config = dict(
    num_hidden_layers=18,
    hidden_size=192,
    num_attention_heads=2,
    num_key_value_heads=2,
    head_dim=96,
    intermediate_size=512,
    vocab_size=8192,
    hidden_act='geglu',
    norm='rmsnorm',
    norm_place='pre',
    norm_eps=1e-05,
    positions='rope',
    rope_theta=3500.0,
    rope_fraction=1.0,
    qk_norm=True,
    attn_scale=0.152,
    bias='none',
    tie_word_embeddings=False,
    parallel_block=False,
    extras=['capped logits'],
    init='normal',
    init_std_qkv=0.036,
    init_std_o=0.006,
    init_std_up=0.036,
    init_std_down=0.00367,
    optimizer='muon_variant',
    learning_rate=0.00683,
    lr_mult_qkv=0.4,
    lr_mult_o=4.0,
    lr_mult_down=2.0,
    beta1=0.93,
    lr_head=0.00458,
    max_grad_norm=2.0,
    warmup_steps=22,
    schedule='wsd',
    decay_fraction=0.587,
    decay_shape='linear',
    final_lr_fraction=0.0,
    batch_tokens=65536,
    max_seq_len=1024,
    doc_mask=False,
    train_tokens=263200000,
    max_steps=4017,
    dataset='wikipedia_en',
)
Each number is 500 + 25 x the weight over its row's rms, rounded and kept within 0 to 999. Layers, rows and columns count from 0. Numbers have three digits each. The size before them is the row's rms in percent of the matrix's.

# layer 15 attention query, 192x192, rms 0.0759, rows 156-191, columns 64-95
116:563490450499457478524537560523478458519489502516471503486449513457514504512471487520496535476508
086:538511529530488454497515539516539510498492503497465502500449507490475497507533486466534475504518
102:496502457473469446531479488470515476521529519488478497513462498489526502480491473494526514533505
093:537522526506474492465509499498474514496508507477502515505528513490521524518534511486509506473512
104:501492510508477463450490551521543461513531503511526477528481497435495486498504488503520479488475
109:513475528536471434523480511521492533537515511498509492496484518460486478518556447480523501492502
133:487498513511480529510471486507474472540490500533444454464483492510491520492506508545517542472495
105:522502483475526522511472471483492487522509495531516488510511486484523518508525497512534517476463
122:483490467481544524506475497498495510492462554556448497512501511490531492520512505484505539525500
104:515505490480499504487505514448493489503512540479461512488504492484547528524464486509533561515481
105:469499500491514531484485538509544469465476555543514499487496514536458491464523436520492501499522
101:512476548459466462491493480514499538491562479470462513483522535503522481529541499487496466526494
094:510492487520571472522463534520534495471524522511527488533474471517510530500527492504516493477486
101:490492551499458514439514443518477496477481505523445491493519509493534511489497512511499516499497
106:526504523452502499492541528507533502523524499504524541526513564511532464477522457498465441490509
098:503537512455491546513507518534478504467528482497494522488489503507487490478499523531508504517485
123:488529550488496500531515553533519533485514525475523503472487503471438483540497497482512471469519
114:532510503533495485499511523465515488500513479506467492545509527494466468483516504521500508498480
110:491504466491531523491513500490486466510513514502524473502492484478501484494521482528484535486497
121:557505477479464537450496479510507476498517514516486487507492483500484515529455519511468500483530
105:466500491486480513472478485540531552482507491450528448539493537531493500490487507477534423506523
133:535522502456508512472511504508519483490491469525502522505522496480472516497460534509490492516499
118:506480484502478492474481495532532525478519517483534487473493519501542523498574530558497492481486
100:459487507517496531438496494487475482519508540481510492488507498470471514492488485498471482533519
103:475485504521511452490508526496494500542509481475538501531466514494534445541532501466507493496493
106:483496485437522515539517538485546526484551497489536492506475536537475521490515495509458490521523
128:511520543491506505467459483559533492479500494490498517514545471492470457492556490494480480489527
097:489488514494499501514445519471530495498533501508521496489488530509532532504451507498516474486500
102:492531501522479494497495522468480500481502510451501496447503529523484477443530437483493486457518
105:518558470471487500461486537540525524496483500506541470490499503474508463518487463511472496487488
114:510518485538499536477534521484510513503501459471534524493498459529544492465508437515488479484473
115:486462510496492519491544515466499479483484505539502500484550508515465508422480468509533504499515
103:489480510485494527503503485429472492494499528525523482491525529527446502495496499524521454514558
113:546543479485499545493500508470491513503528489523477497509515450506431520492458522466500505494473
114:518505517484523448481494511488509483509495477518521521511498483531513497485464496517475521528493
101:483500469502500461542522484519509486544520500560476506524502487481487481464509487549477534502532
# layer 15 attention key, 192x192, rms 0.0739, rows 156-191, columns 64-95
093:497504479452456488494512473457467526499521489543473484508540510486502477540479508484471460550478
089:527491515520510499497494492515476509440494482473522508491477530500526494517522521504532485521490
097:488496538456516465538497516484466498498533475505518512482517505503537498475508486495440460484460
092:494506522476496475500522514520491534462502517526503505471503451488479506518506508518505497492514
106:530509487536493469470490511503522495516489503487518497505496460530527508486506538489512506527528
103:464537496504474461519498514520475516514526446508493524504513564520487517540512544501478461493480
103:531488473497486462488525510502498447520495452517526509453519465486467530494473468528536522533519
094:487531525459532499517465496506515539506506474507512525541467458517517498475489487502524553496535
128:514483510502501478503553519442454469510508453471506520496523483476493508509447509508494530475521
101:476501473497537504509460499479525471484508524547514485515481441503499505492511495492488488494508
101:467476471493482530511499497523509525513473470503499523484521503470528496461459508513470508512499
118:478483496476510485478517547517581489475533535490537473530468469559502513506498480480484460493526
099:449495490449501535529529562525498490521503512499492475536514475523518463482499509499506526498498
105:507488438478522483500521533504482517487509484492486520456484488543480513500460495483475473494532
121:515477484539542516472504448484563521490517542488511485522472519521536507501526460484488465492539
104:460463490449498498495503492520485509498529522487481508496482531469470513502512483477453522480509
109:499532507501516531497474491524565516488518493496483505486477511514526491491542525477519504501484
103:513495519499497479518482438554536467497520505485487501487521488508489506496505508495502466527511
118:469510463509504522462529492510494427494505496468474499470529481515475518503476528546474528500470
108:522534508449585546486453505523500540531540496516486477547474510458496530512446457515451513488495
108:442472514483461475546537499489507534467489492485532507487482487487532469498505476448478462505520
118:523478470504500523527468501521511496476499511488466538526486515483478542509487455527438554469481
100:492510489495489492532528535473510522473495527497509507516483486516499476497480463474463542501487
123:537466518477464461474526484519448518500489492509495485485540479496490526496472500555519513538541
101:481495505483486462506475470478507484502544512451524492499473521515451589503482546514517520486484
109:483485485546505531506526548500481529541476500472544514558469516472512507478506534493487522492503
100:477475508496475499487481481545487574491520483498480512525508484520511525479501528469475485554480
097:506497506500480527495511504516507496487504491513516518505471555477527461474525485496467479492464
102:469509506495506510552535513494500512449540498473530495524473541515520482468494548434470498516493
115:484495520524521494486477519522536482461522493469482496537485489518465478522528487489534498464500
102:463463448491505511489526503471490509461547459489530513514553518530507523508473527516529470486474
110:489534459515471498520481495468513488519464503566522513485505498486506464541424491495498499504485
103:505437530501501459445536497500490516529504522487482513502496451464532502496447520550498499465483
115:525561486503496480522512511526527440504498497502522451501473478472498523515461462453440519476486
100:517428523504515464475471527502508503506517473521484511516533451480520541501504490466502512528497
112:465501501459512493494478491470520521464475516497513501510505486520520470472505454497527476519517
# layer 15 attention value, 192x192, rms 0.131, rows 96-191, columns 64-95
101:527499485533468499514464504541483534532502526500516526472460504440500516495495527503518519513474
089:513515486524482519478500476501484511548498500502524487542496496544496477512490501502481488518495
096:494495526516484512471502524516520454508480517501519478548492493469503499500517481515514521507501
100:489551473498521495520520487503583501498438498492493536521504490516448528548484518532516463473455
103:491503518471471492455498489519467484487458492507516496513513453556488495480520468478552493527509
088:494499470488479476510528529475522517500478532507540476528475516490526483457456490524476544478516
102:533514535527504506525494504487494518486474494493528494505465496483529513494518520514527511474440
107:491469534488488482485544525532479486452486479518498503513491515495466481431474479524516481493482
105:499530522491504468524523492464520492508509510551501502504500526484463477479533487546523491503532
095:520522506477499472485505545502486476456508525522495466511517478548530484517492472507508510487503
099:548503471517475502521535464519484500520520461529437518476493476530455496564497514500485485495493
094:530534499517497538507521495457497478423523566468521525522513559521473538504521557525455509477474
102:479536493494543453467503478461512494469520514473527516481517488525500544442501489515552500491481
105:514498546475491498516478468541496505448483484482491561472540533506451443483494517510488455513474
100:477518462490486499486505484480538500469484532488507497475550508503524460480490451487490465481521
105:518516525558496496514517523504486487490510509502514504549488510494475526470451480441503499477496
102:511507549474483496520484519514511499453488495446531521475491453506518505499513467497489541518496
094:511478480509468494506515511505471491462523502476519478495548561536503485500480520507531526513510
117:517532526487535476540469488531509530480503477467530499502488481515512470530489515502511463506504
097:482477491519514495494518511471511520547433501518497520525535533504494459443489514505530471504499
111:464493481501534488513490510489506490444509513480505511532491492501512452492486494517513509496491
104:502511511500510460539510503490483444560496435472513441531520570512458542450450500480474489510488
103:517499485466506550496525515433493499508491517497511498511504492497488513501466516487509491512489
108:478498472547551465519468512462520514496476525470533544532527487473491520464528490504535493535515
097:487479486496520477492499488514490479521492511529501504518479522557530482496489507469459514514512
103:491530509477485479515495538501499473503533485533494480497493460495523507463493445478484476486507
107:453462470508501454494532468495517528465512503492494522480513451532449485494514459515500521511489
092:491503495497545530489498531498502476486521526516494517510508489499437491527531462488529458491503
099:479489504488502487496475493472524485494542492471452495529506534512518480511476518517499498507489
091:449530523489512509511487505477468483505528487473509494502458546485500463516473516514457506547485
107:523481495497518498491488538506503496493503544537519477525501459479468505529481443528534470467507
085:464522492518512510526448530468477502476425496465496491497456474471519471510525501476499534503499
115:534475477501549484469524517480521476489490488516505492531510520501523508448527522496511517495457
104:557558500469521506505485511493522475484495567515486532532472476506504522458506459501513516545487
098:478508488465496547524489513499512486484485551467494510520505518476508463542519495494509520501476
114:493520428551528490535492513500509479480477500496467491502456470501523481522544481518506518506506
100:513496485511494472533499500548486512523505501482528478530461493498495505532494478512559464494523
097:498492505481509528502502513548504505533537535527482475445497472536509503531504476491566482520491
108:523456487482481505475495514539490442506502467499496518466533477498521488513487537462522497499536
102:503534465562488466512512508507510518420462540460452534512474540495509486543457480518532524510477
096:528510506488496460529526482531502494505538520462500496469517503520457524544468579488552506528478
095:488517446534536449509510464522465488468520513497517511506503498509511519520459513481524525472499
088:538508502503497500502531468497478512532516482499467520513513485474512478510524507489517510482512
111:477510541520475490538494482513486482487501460515470503484527529495520465545501521514473492485493
103:461482505475475510541517501453479479480491499498489491512483552525493498524508526481501505515519
108:500492516533523490528498510487471519474483483523492545473505450537489525501531499556479532526500
105:499528483450532494526499479510511521471507500508490507538510514498499521504452489497548451537544
101:515470501460489500512480461505506489517528490483550498507533454478483479504513474514505511501569
105:517501487473516507512469481523529510492509527557475464530543476508478517512508491512528477476469
111:513491522432503539535527513476524461490478487487496527508494514473494478491548481471455456476475
096:575514526474509506504538529481496492486526479504503509494514490499504523516501520513530545508466
115:486496515502485519457473505507520500470463515502541491480493514484537469548508512515524492501519
108:481504491514477457531518492533494522507534491465539538508517489485461479526524544484498486509507
105:502520468533464475493488554512486497494462526494518528506466538507496489492541518510531511508547
107:478460506484496496510510479550512471492541515523472527449496548489535464491477480517490522512477
103:473469483546453496512516477451483457511440520466523443469499468482528506556516471528517513508575
102:451532471502468486568462483490467495498493481454461503502497502487487492566557480494498488549488
097:495446525529497496474498521520455496487482488522533492505471491519514457488453485464558495493503
095:511506468459472484452507544533475541450466527516497557508537498475508476491566552515521519479550
112:540445483521456518509511467516474518540479504504494524465504476532479545517443464516503519524533
093:453505472493536544498468504474498477536472469502526475520539481518455505510499517489544489528498
117:517463472528536468570481544533514488506513511489529499502487516495503487498493496529508470505496
110:468493473473527439528489512489532492507500512492502501489484519492541487511529475508432502524519
105:515516559500495490457491537519458522482495537494464520495494474493507516483501493491447556464467
110:556508479489503516481500518499496498510489490519512489548478491527482502528523455462516535504559
105:543520516495516484507500487508502509509496507510475508504524505522487487507489470526487513506531
099:519466526508463524517499485513475535498497482537500444524526478464491505488511520465547469528469
107:544516503508543475484514538505492524526486463523489478484487527492460554516488495475511517515529
093:482566468496520472481460525511519490479486487508513536507508505481509515484503418517490491481500
097:510532507484528515514495493483498494512516523479502538526477523478484493486535454495479515469513
101:464473478547495444483505481518549513503503498524531527497468492487501503482534511511444474459488
117:469487503507489531469499510494516524539476474474498465490492464478495524518473492456475501552497
097:524510518532446482508489456468476521507474478556521497509497512475516451501504441511518487508478
104:458450503466480492506517532489502490498473521484513480553483517465489496458514550485488518497512
104:510495480529540520508493529472499510506493533480492492500487471521519481530486478495522517465512
091:470513518480540507475524502488518530490513513484480496481529475502494507522517509468475535488465
103:472482497447481539492484490526469547464522487504470504550518468505475504494495503523504478493491
098:496484560478506512539518498536530495463474486472500560509528484501481535523507464492541462458504
094:491503505473520504484502433489506492468510452481490527479507462529464503499493443488483488501474
093:514538519468512513538524446507514517497479526523497521509473524439503466451515522503506487492484
090:503510498519509517507559514512500528549472537521500499486473512489502498493489525537448500519527
106:541495479507507503500523465509492449469543501503507500474481526484462477517476504490537502477477
095:541484494502535496481501512524540486467477487434492526513460512503478534487521516488505497471515
100:534539482531499493498548509535486476523474517496526552493525505497544497483458514541516552507485
107:553488445490500479499491486448512466506490494489525513521480490520497497500473459560539501534511
094:529524487464498441469466462521524511520474451497478477490482497497533507492524528500534495475490
096:483527502534488499487431502524468543500479484482472500496520463541467488518457536469485526473518
107:485511542526529554534459479505517520493525503527500503451553513488491463514520531515466469505492
099:510507526552548525518510528511559463505470527506517523513506514473454505497514495470479544484499
101:502479505471485505517511510509460549535500530553466543506534476532519535490512490487517499469506
111:502538485523497496488509481478481486478468482477494526488478497501461510516461462513502478500459
102:477470498496522537468484498478514499504478520456547500522530507531513505537513472510514474523436
099:502480459495477542455509486516475529495560489505486484468512528484510491484467476517498528535494
118:523504500501510482465509449497544530485463497493523503478529515494487499489494553528502485520516
089:506500498456475507502520508526534455462521498542481506539512474492506539527544514481543490460495
103:529479470503473510441500478486521502530503535524517525483513507482518516460494551570480500496508
# layer 15 attention output (transposed), 192x192, rms 1.15, rows 96-191, columns 64-95
100:499481495470550487504499525488531545493479472517487528472490504533543443528509484449497478515471
093:422486521511495495528484529493473511513529465437506460536557499459488482500496480484499532525478
103:509531535498483528486447505556493545465456539481522466481512488481492523493515498537509520517479
102:504515533507516530527499506490507448476492458509463513484495480539480497511526541474473498481485
102:488522476534473518487479540532457524459484554526521524505528489491461467525492532501491468461493
089:475502511527504496537506476489536509545486519490494517436485492502519479491474514547510519503525
106:501493524520490503468475493523486475447498485474492540519469503498538517534490511528524517495522
111:477496472472492555485494525495483500499489526474507495484507510532544444493505492499486510480475
106:495514498487515501494463472526519541503509550503461557494501466474497517454556465499487528511493
098:498521472484519483507543518504527463497485449514516507479498496501509440484546470529436454495512
103:489518514508506466503539536505501449546525493509484570539519477477472450526496447495467493497481
096:489535523519501474497537478514519467478509440463506550517463501511519497511524515518477492507487
100:522529491525533537487531458524524500503498493525504506450506475515457549470529519525518520465443
104:467503537502508492466514472498498501503500491497518459503489509502491500501534486499481490509498
103:514512483488492510539510476477530454515464523491511467476476489500477527472536478490495537537480
107:476491523540522501510468488515519506468472477445495500505525554538491493481521478504514486493505
100:505509545525474540489512507518504492448488473470548485446502484509499533456520496532480482495513
099:526490472521516479520526488517527537468479516504501498529498523508549472520498479541492479478513
117:520500483455488493532499530499484458495501509496512506512474491501487470452484542513498505504524
097:529465474478472529542475533477509547476501505480509494507461459474556484552476510491494513490493
110:558454509450555524522475526497515498454497485513471476484524492493473466490442493504485554533516
105:508482527524462482477491495561458503530517495498500477522512490491484515545464478460494525491550
105:489477501493503509473510520463536494495532508471482472460524475508493546523448498550502479478504
112:476447504530492535540516455493483482488560467501492506492530530482459463486474508510500522538488
104:507466495499488534515471485506472527449508501483494461470450516499531509566476477476469493452508
102:501544446533478539479481518521457467449519519542477513481494514495442530493496495533482498477494
107:516476459506525519479473507480503512487500531534487484480459464473451485526530515486502518467492
093:522514513521505505475509458503485528488550498528497527511531450508477483476495525505493491449499
108:516503493491515487532481521530446506509488491486492451503498487495476511496496498515512544521479
090:496513530541511503487489532481472508497479508533509477534463496475529503513475477473466484545501
110:494498456504485460509498500481519498524485511497503478497512455512476493539521461501534486494480
086:475463513479484497508479490543496535525484476503517538503487466508536535492485473513547525534494
115:495467488504511475489493469509492557487479502484488492480494485459498503484550498519494522465487
111:491549486480499509548490523508536490524505429526507496484502479477460490525521531549469525449483
102:433469558520515542589460484471497486480529545460535493487507530517489499486490547503502472538475
112:503489454471463539522464478455486506491508505492477468507489455533466494524522480495496540508529
103:516497467519543493515497498479529502489505492489482515544531484482506470501508527460509489502499
107:535506478474515522498467493478535465472555490522460476489490489523479465494533499479498499493479
111:544517532450527519492524535531500454472475521515491526504590541478512485502503552514488495504527
107:509530476489474508515526485482512444498447552499499502521496498497513439532545498464494505521501
099:512465545515493467504551549538519490483561509572486519499522471466472504516511508493528504493514
097:485511477487539480542517465487511493480526514478523512477543514480508466501470552519505516486506
093:492493476531480560532496523515485498536489536498516469469537494460515485518483518504479463476515
111:477523496477486522495477524464514464482486523448488533520464501490576459487462491493510514517510
102:495494497493517514504470515480557496437480477471532521505523507499524502471534544506476490502500
108:537454540489520489519483526537481514476515478521514515504485517475468515501554540535514521544494
103:500481480499460478538521544503512489528504521483510498495514490488464482476493507514463501490481
104:496531503523503525499485508493504519520485533543564551534578458511463474510514499522512502491502
109:494506481508503484514501470493505529501478509473490495489485490484497473498494486503516489500498
120:533495539489496483569466455534479491515501476469518516494510487521484525494511503501515486504509
096:504503522503497502492468528531515470512515478521496525499480495483476503533539482525505506485485
118:490505534518478500476511467542483482477510455480483505471532520544458498546525489526513526533548
108:483517536488495498502505487515495512547549538521514461511485529493508515522512517504519491513494
111:547503496470475504535472549517490544515535493485514518472479489495488458535521521502532484497492
105:489524442486490487470510495491482465504494552498537496487471496535540497492508490473504493530511
108:532469507497441475536490461498483507503523484481463517500544526527520510515496483493493515504546
105:484520458487511467544483496515502534494476456506494561511501534459476461507474537476542431513459
099:466498496502489462500462520485471498480495533533457493512491544504470501467467441521535494510507
099:504502560453453524480497478525476511517519503487498512472489512537533490509471520514518474508535
118:517482512505542477487516506512535504515502494540479534496486544508494439503501502460488516533464
097:532469523495552553491465493485489470478522470527508510468533472511493488552498475522522493534463
118:465445480461536514489486530455487484486532515504478524519495479509495490503523462500513521517508
114:524482474500490505518486519461466484526522491569507476507476517510511535531471526496528540526504
107:494496556504486487468520531533453506517478479446478476458474517508513497465470486484523485481485
113:489503485490541496489488541501507476470497481482445509467582517518454527455529511530490480462500
110:485499505514526474517467519542512511505529497495522542514510456464534546536534488515488508497484
101:528469512496462509499510496480511483481518472476451493477475505518449500547489483472545506489480
113:550498544466510481488514478497531512492512466499472554481502538461503478514471493503533513448489
096:479556450516519468526512475506493482483506494459504536487516501531465485508476469510538509492520
097:535512543519480511522434511488477541496529491496517504473472483525482546510544501482520535525524
103:505481523471464467484487469509477527482523507512511509500406468507540492474471520509524534469525
119:518479489538529481527476522482496471478494473502511504496499521513505514495516520476533477538497
098:458496467487527521496462493492514508520515512518499520505511468514515491473537488494462493493480
106:471479486486462519525485490497531485522513511468530479497479489530516477488496510490464551512519
104:500468540497501500500545489550529545522478532547447491505529510481467490477504471514497525496549
094:444524454542483523474505484473520495501453521519537488519465535488498506516499527491507477496521
106:480485515553546479507527517530488494448529559522513487506522498495488499503515506504458464538517
096:533486522513498476527501491482499440478507471472516495508487442548480513518543531495536500514500
099:529508526501464511516503496510501504494461496498502490534516515549516506533511507520562508525499
096:530522462480468534464427471505529506511508428521530502522539453547509496497480467495500502464499
093:543501462494443492533493527455498551503462563466509520506467539499526480509526491505482494485509
108:481530495531520474506525489510542536528509559484490488473499505506497444501499510468475477477479
093:526480517504476483509483506530516496501502470448484465459458532491483500494446532486500519504523
105:503533464507488497516473472517492469491463508547485523517497486506560502467476553517502517478495
113:533497499523497516491469465501472493517515477529516516504504457478520526512531517538475501481494
097:492525498492480507490498500514528483518488502482507480503517481498525503519501511502499510472542
100:509513540522553490518492533505526487508497484523554488478457498454503483506450504502505447509508
104:459478550548513493468492483507491539486470497442504487476499499475515497494496502489519499546456
102:493512524525540485503511491489482510500453495476492544492486470503530519528486484518510535474478
100:480463526547494506514503525468432530533518523455488515459474510529499506517522549511524488527482
115:489497457537488482495499481474496438479505487505515507521459491495508517496476502477489515501436
106:522435496536481512485522460502481515492462494514491492474523491478455506527536485496512522554497
106:503521494490544517511503508460498525499487533501480523499498514514497500516484489514496577497437
122:551502538516513481520514547464499495495503527532466533500548484470513484516532536473530473506477
091:523519521470489522551526504525525495496473464487476505492494507498468485496543548530558492474497
106:482502481466487530487521506483491494513526526509489479538537519511520534473498497492509482488514
# layer 15 MLP gate, 512x192, rms 0.209, rows 0-48, columns 64-95
103:508478530446512473549486464491504521476526456507503509499509462474484536495537555508529514499493
104:496452523477512489450516501490483487479537512494534512472534538500508515522529496501473468461465
091:485545491524524516494457512485481518497472545514507497450522485484481477507536484493498534561529
102:479477492518472536504507497491510498500503475508504543496482493494506533535485526526505462482513
109:496516523497502552547515488494513491488552480457488507520504478507498542516494493540493511458530
103:480516521539517462521468477513500496470465484496489512486498498459520500524521500512488513514505
094:509464510526493509460489486506491514518509528531529510510514475508530487505484483484497528512487
109:495504499506558471524503488524480544508485498510477459493529446495513516506509493494534443525471
103:542558476491525469478545467458507509469529493475486480463534459536542540433496511496484511491504
088:471501470486499492480506512528486536487471463512514444475506512484529466534551482515505492489464
106:482471494530533525515478526501472481482547515459529526515519548482515465536523486531493532497479
103:514501506468501512479529514510488506501499452509465527533509494504490510490528499487505500517491
106:498497516451515509462477484515471512513509498522492509517492456501505527528487500548444472523547
089:466490529513520478498478505482489505504512539517499489522500499517515515517518558493537525509494
098:525494530443473497482499501501502504499530494468538491492456468493514489486483513501459499503543
105:495501463499508544516494482512477512501462527463477510494482509521540507527504556505505509455490
091:505510475511460498459512509469488556534542446473467492448498521513488454519525497505557559482493
091:491521482502504498499529470483507502462506494522529477483481494500521458488486510511507457536525
106:491473532519521443538497479537500489449503494553493506493497491514474519498469513575531511531520
110:496523479481544448506474500518508519517509475502497514468485533524498513487493469482527473485525
106:563470519486462493513432496493454482475477496499460493460506472517483486481444506550500547508542
099:491499512541554488507441493510497535540528533519525487453512494475521490490520565513479509496540
100:517555490469492525492491532458504502472533516477505504473475500480478515529497493494464465492501
099:496484510489497507515507530515532514518482496520496476507470519509508502479560530500501505502486
096:530510517489466495517516479512522505532513485509485541515501474526488506489499506517439486455524
101:518483479551478461456510477483500497502506519520558480533492508476565491487478474521485501546505
096:476488547532501490540494471526524527535479467479519492478524538463557504511505500500478516502497
101:483494519479498461503563508533457524508534511481492502493446487479490505527496505487502493518485
092:502567483520519510511498514547497500523544493508465468502474531519480509500472508528581485526468
114:519539561509498507505496486497481515520529482459462447501501472553513451470439494494489483504517
105:532473521508482507483508538518551515489485530509470480498489493488522497477501462470538472536495
100:509468457507500513539570453440522523500534467529499485515489499524509448486489465463473477522485
083:505538531477556463481515479530520459502496506531484513485501501508499490506455507504517486490485
097:519505516518525505507474471523482448554513507490439513516505523536502485522473449526513523540533
094:506450455511500490481520514464501453553497469508501517534515497489504481485478541475494505509453
099:519507526508496534484496492489538509528437498519504529494477552563481521517499532464486477536544
121:555532490493492508495497548491540467504511472474488474488514508504517460470494491505472528527537
085:487477510469492518517514527477489481506490502504480521518488511509483489475517484500507551519518
105:495503529524480499494515493482545483576511460533516475455482511530497529511485504478484481468500
093:509491463457517532528455486494508532489519483521455491554484524496477538507472501500515537514513
100:493495439471503501496482505484510516462517459481443503455488457518484462519478522457549525555562
100:552538506538462507503486463511579511477502522483482480446509511530472468540511478470499469508491
095:504500560495501491497483509464508513456526521488461496496478491518468470512490550477493527529552
102:514517501486504566518501481500512470475484470499481520489492493539481507485491520522515477509501
110:549501512508485469496503504475511508542505482487546483514513480482516450503545510511524500478485
096:538510487526464459482512540475534492501494523520445522493443492515514490464525524479502479524505
097:572483563483529513552508498496487475520487505517483470497496511460466485481528480486497463534506
108:493491500502517523487504426521519478500478511470498527509456508508479461488484515494496504534463
106:493497494507537527466497507498533494487533513496504527493486490488496474464499496515479490549520
# layer 15 MLP up, 512x192, rms 0.221, rows 0-48, columns 64-95
096:520559500560530514483478462463504525464510517479512553517518498481451522476478517496515470513498
102:468506544487489469552520481499532541516525538518494519525470515453497546524464501536499490477497
088:548487522501527511479555526506492473544460477475473486483476515522505519509475532499495470528509
107:451462489548519533470473466510469500518486511482522511477564508491496516522470512525500473521509
106:467553474480475520488482502524464487480486508519487524475481532481503532502485485507540492519520
101:483493497506476484495514495500457454471519488515487465461494477449478485513500510475498433510517
101:519496491459519535474500498554524478489539504494488534525467539457471486520506492473455507480516
104:530519501521549484501454491520438498476505514498483511490540491485499534500574468469489531531523
097:513481529519509510495496539499464492555533531518524577513470503489501446485494483480502536523526
097:445467472498452515492487508518511497446473514501510475480484499444492565475514526517468492535479
105:455463531449491554501475501467536504478492504498513455500480479538493537501536482496521486514482
103:507517524508480460512492498466432488471522466494512474518487469482508497500461531488489508502498
106:502501472533484519515508524492497537511521528479493461444506532521512503515524519494491498483466
090:509541449530473526455506503473490464474516482495504506495450513513507489468519549537493517521462
101:498522478482484503493503526502502503508528526519519533509492498465455455512476510495489435457518
109:522508445489488506510544500516506520499506533506515536547451455502497500546494467498504492475481
090:509494540431524519527531480467508455536502503496462561546483497486450547473436493481491496515529
083:492509511491518560487510498492461502550493508492561506512478495487502483509513515522490450490509
101:514480506495531538519493503483505511541515490531514455471531467514536486546504521529482514522512
105:514509476479535465477444506505530490454438477480540498482457474532486507513524526461542471514518
105:517484513501512532465495493522482484512480488514538480494484480539482485467496511544484513554558
098:467508530509520492525514496488467470462476530516530500521503545514483503565501474484487486504468
101:470499487514486476458498492468500502502502507509485477508481513479506461500478496494496499433460
096:481502477492507513490491497499523461493546480505499527444517505525454475517473492495508506468517
094:533507565511493496498500452483488551523536519455513524444486492500469475542493527512522471515508
096:494508507491486476502506499493504543504504508513534519503543549504473472513460443483477496528493
101:495529525477511500473522480503519434497486453477498500488473458527551491504490478522468517495534
098:510505534485529492481523482487451538492480514446491482530485519469499505516513462513508533502453
097:566479484495465508505493502498486439479488499501493484497523470495478521542483530496514427474482
104:504521555542469477509489500480445507513519522484527473517529447493513463517496481482489480536502
102:504462507509531484509478444517509520551504458475481515517514488480503500471508534534486514554484
110:541440511462530459513501512598464470532474520516501536543544494521512538506468499517481476457488
092:494469521509497493545448508519500519495515485473500461525505478500547535529540498505479509497452
092:461474478535468533484502486517514499476496541515492536528475481488504464489486499472491517484494
097:499489503518513481501491541510505499535476499516488497482509496559495506478498552515493486497523
099:514491484493501527478521468512462537511553483509446498502495539514495503547524543503488527473507
130:572505528462503480469498491470532474538498469449497458507511512511509462500507454488450541494539
090:505492497478538479483478500496536480512492510533527537506537523499540495520537493522498490491499
109:488518501472462507516453487540490504551468539534522454460453520521536541521524486482501527511493
092:512468521500486483507524494452481504509542491550549474544473498493491498529509556527528469513524
095:471493449479480513518491497480504505508501473526434468509518486527504472519538516445455512508555
108:476500519468492476502485464509430517483512524480508517512499517484494495542509470510448529502533
100:519488513515481493481493517510497463485522480477453479501496436491472482520495542536504498517493
103:529513525545519469464548492524484508521520548500499470519491523483505518489469509474511472503538
111:483484505501485498493466512489532483516513519496443548491499507527484475467511548482495504516513
091:534524484475472496464517499480494515447511503537500482518503521511485472498540475518476504497493
103:482493465510521450453489531531491535469489530476509503533530494503510534534514503541493552454492
106:501494537497496526551511441471570502495517494497522511497507537514453465537511525488481523459471
100:485539528514463491480522505456538472450474508500474502459509473513493488457517474517532479495466
# layer 15 MLP down (transposed), 512x192, rms 0.42, rows 0-48, columns 64-95
098:484557470495511539504461507533499499516466477508514524497513515509491492507495515530494503558503
102:493506534444492487494480507485506465491488490482501512471513510511509511516504494472510438499534
090:505530522521495479518480551466506498501485519516507491540501480491540498451522481487471518518502
103:513465515504521474513457518542494544499530516515526463499513495512533471503495508473492498504503
103:500513525503512558499491463468483477491578472510485500505514527469484448481502501470478539456507
101:489516496501492496489442505478466486484512530492510513467477516537474486528504541529494502522510
098:510486421513491506504527488469505479483497524485539560515521524497493510492522455500507519468537
106:489521491518512519507518507468495491479482515480503462464493477482508457509526429478494516487503
098:493502518459555520484489494445511477515501484469510493507521498482488528509514570538502514545469
103:489511512500511503490495507519503480518506523512516459514538495508441484493505465483471504508514
107:492494469495521491507525474486500537500536550548536557481506496532517522462502429502469493528500
103:497513532515502513502499501511517547558488471503454501497460476494535488470554493455441506493485
107:485548472518519488546524526523518491490505490516542487500477488496499475509464492509541463475500
096:485502523477472479499510447537497496480504513482498467494507475480489494492515528474496525510474
100:456519516516542528479480513479457516494500518514499493511551526497492506501532500484501507536506
107:507473456490500479497498449501538457497469459478506490493480530517512517516528464500545500475544
094:523548527503513501520511524533472462480494484496499511498452497512491510483536484482478482453461
091:514502499518491530449531520560497505487518508530509456428486506530495495524536494530544525490501
099:505508519564525542522492546486512538489516513508509466496512469506500528502511495562502475518506
109:496521466473533488530498510502471497501505445505488491455521490497482547449498531499510502538502
098:509498453484552512548445478508478484471499483489503481524488529494525440501527453533488511479481
096:471517550550486497516496550524533510491518497482511494527453527497490480497504485510553535525521
099:493489512483506496497507479512507473502491542519512490511531480486513514485469539487511488469501
097:492499494489532445517508471487505454484509538495518519518495414494489472503459503499484448465501
105:485518520491520501518515484492478519491473572536498518501500495518502476489491488523503517503474
094:552470497435469492533548477503484474499469483507477488514499509497492492508492489455506486534511
103:551530494556485507523527500508469500508518481457460457480503540478489529518508464474490461538472
099:465497509492518464539536547521543497497520526492450526521507506507464486506523471505460512474464
098:491507487496534507461486498493510474448531474537447420514514482487502474467487504511556494480483
104:488515492544525505495523502552489472502505510469507485510499509510527500482492500493496460537479
099:522546492497449503559528498519553516503479526531488535471478507489508476491502511510483466556507
111:510517520522511468520517509518519445513500558506552515457536442523519483498476492542476476492486
090:464495488517486495491492521515537478479486510501505513440513483532525519511449487534505527461509
094:484507484516467499479513539499499473512504520529560521515515522511462498511530484494516498515479
097:512453493431477500493492489482507478538515518467473490454485519505499521513509557505485505502467
099:472531479474492493482503490485498513486493474502487525505524508511527553482500530517452507463488
121:483482509519481512517526521500488517502474562529505513522513478530518501484486501508523435489498
088:467514488462484497467511480509484509490466501494473478493459502519446469522483527534462529479496
108:475530506512501530494483480515519527486520531530479515531503483569503510508569481496479484496519
094:473547531506507515507478541554502508459482544507496517471516514499515485485524491517507469505501
112:490501561522520509503515508505450481512499566499544495495526512489510545517499483549498441500484
106:464476498465500520499506500490461496521478491509507500509528511484484521526465518483488490486509
100:516513511530529489496516472540479483501526541519533551499489518532466527473528432496487508486500
096:515500517536492510515484542445493508475513467504532490485482527539477500539513551513496487461467
109:494494495466493539471499533506546491497504503494523517503511463503519505467522523492508505499511
087:460476540495505448507490537515507479477507474500459508536472526504491487520497480507519537528494
106:523490478518495479514493511515524506534474508520487468467516494510477500533495490519576552497497
105:479516500515502521520474501460469497520497504490487492562506519490503472524498497473496512526476
102:475476503517547521499517500484511491503446500523484514481501477464515491497479552487500515449479